config.toml
n_head = 6
d_mlp = 512
vocab_size = 7824
activation = "swiglu"
norm_place = "pre"
attn_scale = 0.177
parallel_block = false
init_std_qkv = 0.0361
init_std_down = 0.0
optimizer = "muon_variant"
lr_head = 0.00594
schedule = "cos"
doc_mask = true
Each number is 128 + 32 x the weight over its row's rms, rounded and kept within 0 to 255. Layers, rows and columns count from 0. Numbers have three digits each. The size before them is the row's rms in percent of the matrix's.

# layer 6 MLP gate, 512x192, rms 0.07, rows 59-102, columns 144-191
098:178117159129081096099152150125130126144160124185104166124126122112114132181177136114182110068132104145095111088120160089151156134121174143140154
097:071129150083167080111140072144131138144149153159112076143122169150156140107113105126118146106134159127141104109118136154132111142154089174098157
098:100095086100182143104138092111141131085111118102103074201092139129168174122163156152095099150117099083182200145117151106120101172159095128123148
101:110075143111166098137127168127129109158106135126116108184107150179074059158112164084092082043162170100095135170106175134141132125083120153119122
096:141118154041118138133119110163102104157155106181107068115136161101177141122074170090142148160158188166144147178218103102131137165176148165116163
103:116123115119113156161169088180105098116110085091174185122104087102177140144101167063121118171137115081140121108135165097120154134088175138145112
102:128109157087120168114162125158170104116131094109171075121127127134129170085166118109117117059141126126101118098163130164150141185096105149111151
094:160134119095153127191088097130118120190094132104171117138119141104137107091131137162116168067130114099038147115113138123113140139165112077141143
106:143129151156166190068098156060121163159134090078064166169124160173114186133096123132135100070114131131196167129120108078075155158098184161124101
102:167120200176143142132082167138086198178132141137123104153047138128087101104090153119135121096170086093098134080146102111162089124118096160119138
093:126150119147122171146104086159137167181118130087139163120098081146135161119147132161113131171138131112134077108120188106086094090103172153096195
101:136098174132101220120085184106143140165093164076141074158112115130108102089131164106119113135094096123174136119102100073113154181090114160168121
108:143073111154081129075131138175118126149093070111162150154086118099171181116073141086101133154161122118161091147119153160054161149099094128161086
107:143160126094174149095066095103145152131140159125026135121154124113129124043097146089159151127099121125153097170100146186094092109090095125133163
099:123167122155116084110172142042188078097100165118169133122115108136170123144153092187069169096202114117110116142095147137135112128145154142048055
098:182144135155102116111116124102089137132146108074126095194139132158105137107156179172139144178164139117099084151122123137096129095160143140126128
090:134151133124059133108129108095157098170141161186127102150148150114144189123110107105085123075119152137115135110040151164169122172126167125217194
109:148083126133158147083070117209150098131124172117103128134136160173107176137113085129150055156146082121136140141108125074128141124106172112157127
101:075108194118099101100146100058144126065136077059095203094117116145132089142167142162067147152109122167124141169074155113128120169132159153136111
102:116138151160105102141146162141117099087149144111169127137142091099092130123135104154123128100177162130184126185111119185117090188143143068110154
096:114134094138113096129095149078084115155112135188116063201148128154182084091079141171112115116085144142187135129082099147143178158152125146135126
100:124127098100138106084174167132141142120089130087092139130156129111138137160157151125133118106071143117142091141097155170095120166060142145159138
098:197115061053114129140091146104104122116151142156172137080103169088130133131110160106118196088188088120065110161127134086156107113156176170152112
097:191081121128132148164124114108136145150219195139081155095151160155138121145128172110124135161102156148126140079065181079164109140129078103127125
101:152113099170114155111117132148178140093167128115147138165094156143130130114104095153067161120171150120116144146071126114074181093129114141110119
103:127140205110152103094159100125146120120114132170122170070088096135066122107087099152163135057129116138147129118157140102132128089116168176099099
103:058111175116085222140134195078058114190145075130121150094187114129130107137116134089136104133153113107115123144131161167140169138185111202117061
102:159081159097092156117081086161152112172143134084106148139126149123138083131092138120160171173125142177114132074155120089128163171143174144124081
107:111182192067124087166136117116125142144078160157103172134171128099105184165156180120115157134174132135175214160117135089093177124136150105127101
105:059056223096154119116100131100080097118129113098122133095120190129158140118113136117071094068125120122102139077085193122189142142153140083123132
098:176099138143134130137149013127186128154115085106107112151129147144124159134131168091133154107159139085166149103142177157127105169190151130110132
100:149108182134167173154149183145144142132135185158142136101116070095114119139124123125136098117073186128135150095088124197098165104148133129109177
093:133118073143161109109174164160103133077164202127133046105088085129098143146093193094065113139073120152137078154113160185127100173113111130192131
109:131141182180138149097079134183117118144129117053118129114181161149129127110096127130048133149122157107174119094121126104106079077135183142188136
100:130146129126115110101183093090146093146150169089147123149105130142073142133138107122170122061171157175183140185111088129151141163088104099129093
094:197163078066191157167124105084127104118164102105037108148060157078160183139110134193120118141128103070143114095070134145189118127114138143094095
111:121125114083170124120124031106124141118100076114129098138124158101124113107140194158096097152150157115086101116072173182166139093145088052128180
091:189112090142130076159187144165147094138121172097103111114115082102171071102106157075092128188159197166164153149185113105096184129121130159132079
108:175151154091112132155152090132210052076180126157088162106112160069086129147143083132137131111138158167073102123123070148148124155107103116172094
095:112128122093126151138093128141113178114105140173163215151130162121152069142106135114072133139127158105079123144086137123091109117118092129106152
098:148158120123122169131139147122119087048171095086111144107153155127100085177135116055229138118132119093089104147136098133151131021109158167180077
095:111163156109181110140122157122120131099139072166160128117046126151127108085159175126087087087129113095142117176141101104153030137094159113180096
102:165082192135099127136113095087109095130111199144045094174137091110124134095152120116102122083129193100096131084102149108140108063165142113138095
109:108149150151095145153135086182145118172098174038097116146105143168139126152099132147047131106127140157169112135158108067090096168134148120143043
# layer 6 MLP up, 512x192, rms 0.0685, rows 59-102, columns 144-191
100:111123159127136152180168124137123097199122142154151119090146125161118085085105104135095178148143112113159110185092061117152093141126103163106173
103:099136130235143133135161120168132167095109136160103098116182150119177087141132057061095079135114099066132165118140169128200112106128093150130064
096:157168116108168077134079144094082186118132139183159081076112145178125118151153120115124162110102184106137115152148145116185109069126140104131135
110:108185144126120086174099170146047098175121107102115124138116122079091134150106127115164075150124191084120144119155115114146105124115156121126135
102:149103116101115131108138106183141167173109144109150151122115134065077125073120153056084142140170141097120136146156153179165164167064185102101105
097:090172119152150121099107106120149136174128141092139115095122183216055155169143107110140132135124174162070168162104127157117106127086146113149098
095:147174102139155117192120074122142091120139132169095162182125125147170172103111171189146131149096099152124151188095085106078160096083127097099179
101:140181055114044092141131142146110130087050124165135123143109184141089152132175184102105089147088096107124123120092132097095085107075139193184050
104:128067117122106155146194115148147144048077122159135153114207099151175144119153128164169126133183117102121099147150122122115172116139116077154105
104:102148125180080117076167105097115169134106146165160146105115106169199128121061121171141149127100104121122107089186104160163106088133124140156144
096:113154100128162106154112122133157141155169102079107091156091129154129125138191194127142142181127140160070145135126138121116116126114148108131121
110:116145117109080059194153107108115163166138122115092142143138138061066099127108132112108093169119091158157150156082147130125120151077101088109167
100:146168178166066093079142100136169129092133185131107126146144119128103119137166134114148117126145117123140153106128117083145162138143188101098118
093:111166127094093132154169119130067107129150086165169137119108152097076158127182125171095148164083213091123129123088105126111195171129173109115168
101:146081168104123127141147156204155144093163095137127091095170116093112147164146159075148109085111127147139177084158108193123144096119094129189093
103:101070189128159140123114139129120153171139152111100104136092085066113201133145099153153177089090112112150157108141157150100163066061139091109161
098:097149130081091079164137127143127152154197163234130121179127121106062187084158122109135170122110124106158168195097138160138085167156135119141096
104:140094116147158145111122115158132202130106104081129105061184102096170130069116150121115148211144158114144162123152100102123101152141104171090115
100:162147109111139095118143164167140093107122125067119162125095178189121132147106121239103136113072130164116106152134163103157143122103182140147149
103:137133040070105120168096127095076093188079180154103163114154104152084118118091063111184150048151104105134142117110093132154181143151098111116104
105:130152161132153094124148147050086126108138147110100108085169087101130112142071171143173178169141128071126066127124129145138092142055127100129148
100:157157141074090080072131048122141089091077185115152107120141137123092144095092137092113102094093102175123094157123114135158128159107087125124128
094:120157063105140078164078164146103083119124059142138155070153134104156102104112110099152144067100192102142126087154114128161093113131142180135138
102:139118117104125107112160150197118151097072141135080132090129151173119181114142124068102112106134111169122165078127177129179136155126178194121095
101:109106123140168052109102129136136157101136035125165138097164168114129174131089136110050127096128123166204110142166121128118091142101107109138084
105:127138117098161091126107106155148088128125140141094071159142134133109121168090134094159094112116136093144145078095130095085093122160168123135142
103:168125150104110107122110117079116137125134170163164127104130116093080088121123133132072115150105155147103204069141127120133119129133148162104144
100:167137141129145118177127106089102115110112102126156078161170107177116110184180153134166103158101110170117140069109110119127146150201124145136108
107:043090109156126127154119136149115092154158178156204103159129118140123117086065085098133123152150153155101146112141103118162143146166127084131214
108:144152128153137070129169145197107142141156120165159144097126166104124103162132111045157092169114136154161088099189135147142138106061125118172148
093:137120206126138099152178178140134117118082109126135068098186138070163141133150101158116175079129167103111096063128097163145170122110129105124143
095:106138143165117099127118149164114150098159107060085088100144152120114121169119135074116163124155045150157179104094167113111143168124097129151114
099:170116142083111153127144108094157082085191061082123187073127090103158207150126154205099114130159137069115103180110126126124153095056147153112143
112:088106112131148089120186145138094185101109138131062145101070115144101113090113099110160116075175124098165141162117138111128160112128132098098130
098:136143124092111161153157129140116153115137124169084090120111150169155134153158084105087124148127127147093152140090148093073107091143159135096171
098:128170132090128178126154175171126142115123165093053129140135105115088145103150137091113180119151135127114123179127105121108133104156122150150156
101:082149095167068145138158213147144095158109107165090189183155159156168133137153150067092108120128140085118169155147117161060141119193134091136079
096:093153170102099109089109117116101078199120120122159106131170108133092132125121178083163136176148181133145073170133160166145123145125125175165095
094:082123150096135120120208082116147088088143101127092137117156077107084163104161139102139114134151115098157153129112113164158130118097053124169114
096:087101117212114112108158176150148172200150182068109080159148089127091137146099144131149153091117098114137070141145139116151116090116140136155208
098:122145173149114099119102190119161072098129170101148165125182137067142061202106114087149134193116196112102144175157091116105147149141155071135078
095:133136076184096086127085117111122144176150122117170125207077113052146148083142110083130178162167067166085104083129167171089156135099161070177159
103:076130136146144155166139131128096173102129094126055144112078129111119098092137073068124088125148176050126179143164076128200167155130162107170208
099:101200128141135111161203097169132098117106165089090178074090108111125168136128158087130146100157153117101161162093104144174146143179129121123130
# layer 6 MLP down (transposed), 512x192, rms 0.0915, rows 59-102, columns 144-191
102:161163150091163124105166155116105104122101179116132137151170109134097128152159127108144123128166185148099111069144131134132122087128157234139081
103:117138108132110106131108147083137158119083171152150078152148157095193118141144091142081125189141128150077115152163061078060099141083109088177099
095:103126106098147136124144078151088166139071102147106112167115119134108181072110190134063129121119111113117087114074113112113047090120156076238122
095:132036130151113106117165179120097113158100095143128107145171110104044130145141139087103092137151141010169162132112127142090159157125133129132100
100:165117115161107113140101160086091128158176096084115112112129152125118154139103100092126081133163162124166169119152208151111132212160124155139163
099:165102130115112137078109152129129096103144158142108151146145100134161055160122143142145073155140026077173168098145108125157167149104166140115128
094:121183120133080111099102122100111131077120092084127159116093125119166095109095081134127123092178125110076157100103112152148160132126132207138122
096:148119192106142139136119111109163162152126137071131117106121158136129105119120151173165162129109140117083168111152124121101175108130097155104174
104:146137102157129082050050106084125076149126184092114148144114172127174152135187129095104133114094156067186140137172152117095095135163114119119131
102:121101144174115114119066132143081104162147186108133165091150132123185115140152116123177137150159132140141111096146127083067110072141146147169125
098:129139182100131129152089154156134172137075067141118144122135069091146121130117133137117138168128143152137128112108169146124157186117119143133180
105:095153100147128088220163153124106167164171143124108193148163130078119122093137103125129122190073112135120163093127130100123147160071125137164141
103:105131116113139182108160131125151085136135058148098136101121086136131141165101107090094075128129103146139111152133103116172126144165135124160149
100:130100085105072119061133148123161146138111105121122114086170057135118060117091169167197146105140122118132111160101147162163107081132093075136135
105:117156158175168084154166126083106103106073108057148133166125081131198094191111108131110131106205105160128102209109181099081122148111117110119121
101:133117139099134141155152157151095169126111146088152117168118186118170068142111165100165116125159145134082135068152129081071182122193122118101101
091:136115117118104125161146139138094117133151115185138177137102088143100154097167180104147147179154114101160169185198121119107127081166085066059098
108:157101135152108169171125193186165132150098106150098135191117104122108128089165134132090161136125164045139135123140158095098096119156158118130133
096:079135098106095194144163116095107157131129139120114144160137115138168136124153116092138120132154117151159133113114143137097115158094099150106123
104:152143077070172107137117176129102109090062095152137118190136099135132184101149116091177134105146167078139133098122077095158123018137163196157148
102:116127155137129119080123149106102223139157087122129154118143145123129133153169095139162095186154146119092089108167154119123165112087064044150119
103:134106095123122146137068150063135109133117085153122202123138105121132136170119114192108202180107122093154109112077119139097081114189115132129138
099:106192085109113126122110161084078145146087162069161129148126142122109199123184155088183146108128088084128143141140184073086129156202164149122197
104:148123144095155111142161110101124129123136188141128170127136167126164116107170146070125077051088183056136174140152124110143111123129089084057128
101:156096152142150092128095100179175163140108123201177173140093074080173120160114100136131165143099102085133137130141132186139118077114158104126145
099:107158139096127094135194137128162088111123124129153193103088069072079133106084167107100187172151078121137130154148089076064125149160135130103080
099:105146159115112164170159186146109104185134099159118122106174085099186168148112141188163171105138089095134155144160157099067109122140092103133103
106:155112143116122141111148136123148164141114121083099122138079110114067120124136089079140154133140101090114118091118126160156163119101151162106134
106:128099131161173126131090100142177081134093165161082183118150149130177150156088129056100139071155103151145193096167095092158158134128133088176148
104:094137133071119151168197181174167094152124096114114161122070145153138115175068132120154113121123165141149149104136168151152149131047120159128125
097:124119122118103072131197082099110094102098114165080109128088119146117182116085136090090096103158124137175081169168201150124140082164104141072145
094:091194139190173152170157142102082171072073064147155141065106126083096102136134107132140112072107122135096122172113052129133128128127145187153147
099:131096107073119102099080174127116102060156154117076099136077089110152203127095155167070138114027092179134132157133191136150102155078171152111117
106:088144084109122086128172138089131185069127136171124163168065086104128115111157150064206060089098112098117136063128191140117083133108017101107107
095:071121059190163150126193176095153120125127124053170100142161164113120116141156135152100143127181137105090154123143124104115114139164164098133130
098:137132150128045059161133148116116146121124151186133109128140151170156112155120098109180140086131157101111153136131139197117071155173093161170107
108:113132107148159069079105072125099139122126130105085094096072127063179190172159146125203153119132130024193129103143123062133110111091149090154215
094:119107127143113162071148085171124137128145098100122096089130118146139167101175061172040103174106179115147123056144082101163148128140096133147100
104:174130165165133144167128177190200121168143107144131079184151130112117116108096133187168126088113142202109107099127073093162139122109157117120146
090:114153098103168138129115139127122104082061093145173165096138033120151142116093164155159119200109151144128106146131100154165147094125074129161099
098:152132045165108169173178133179112115108109148081114159064079154124110135088189119096085107113114103141153137137104117131120202131118075118153171
097:093099201106136191121140122133188113083143125145116138065124089107121083133098186123124136114117185120103128161092096118147106166213149086155106
104:159110151130171163170083067126093173100163102191092112209119094089110131122115059117117112092111151068128177125131140123184160134152188115108186
103:190147159158155158131129149110135120089148116134153091052085185078116139170086081112063108119161083134177176143112107071187213134167149194111123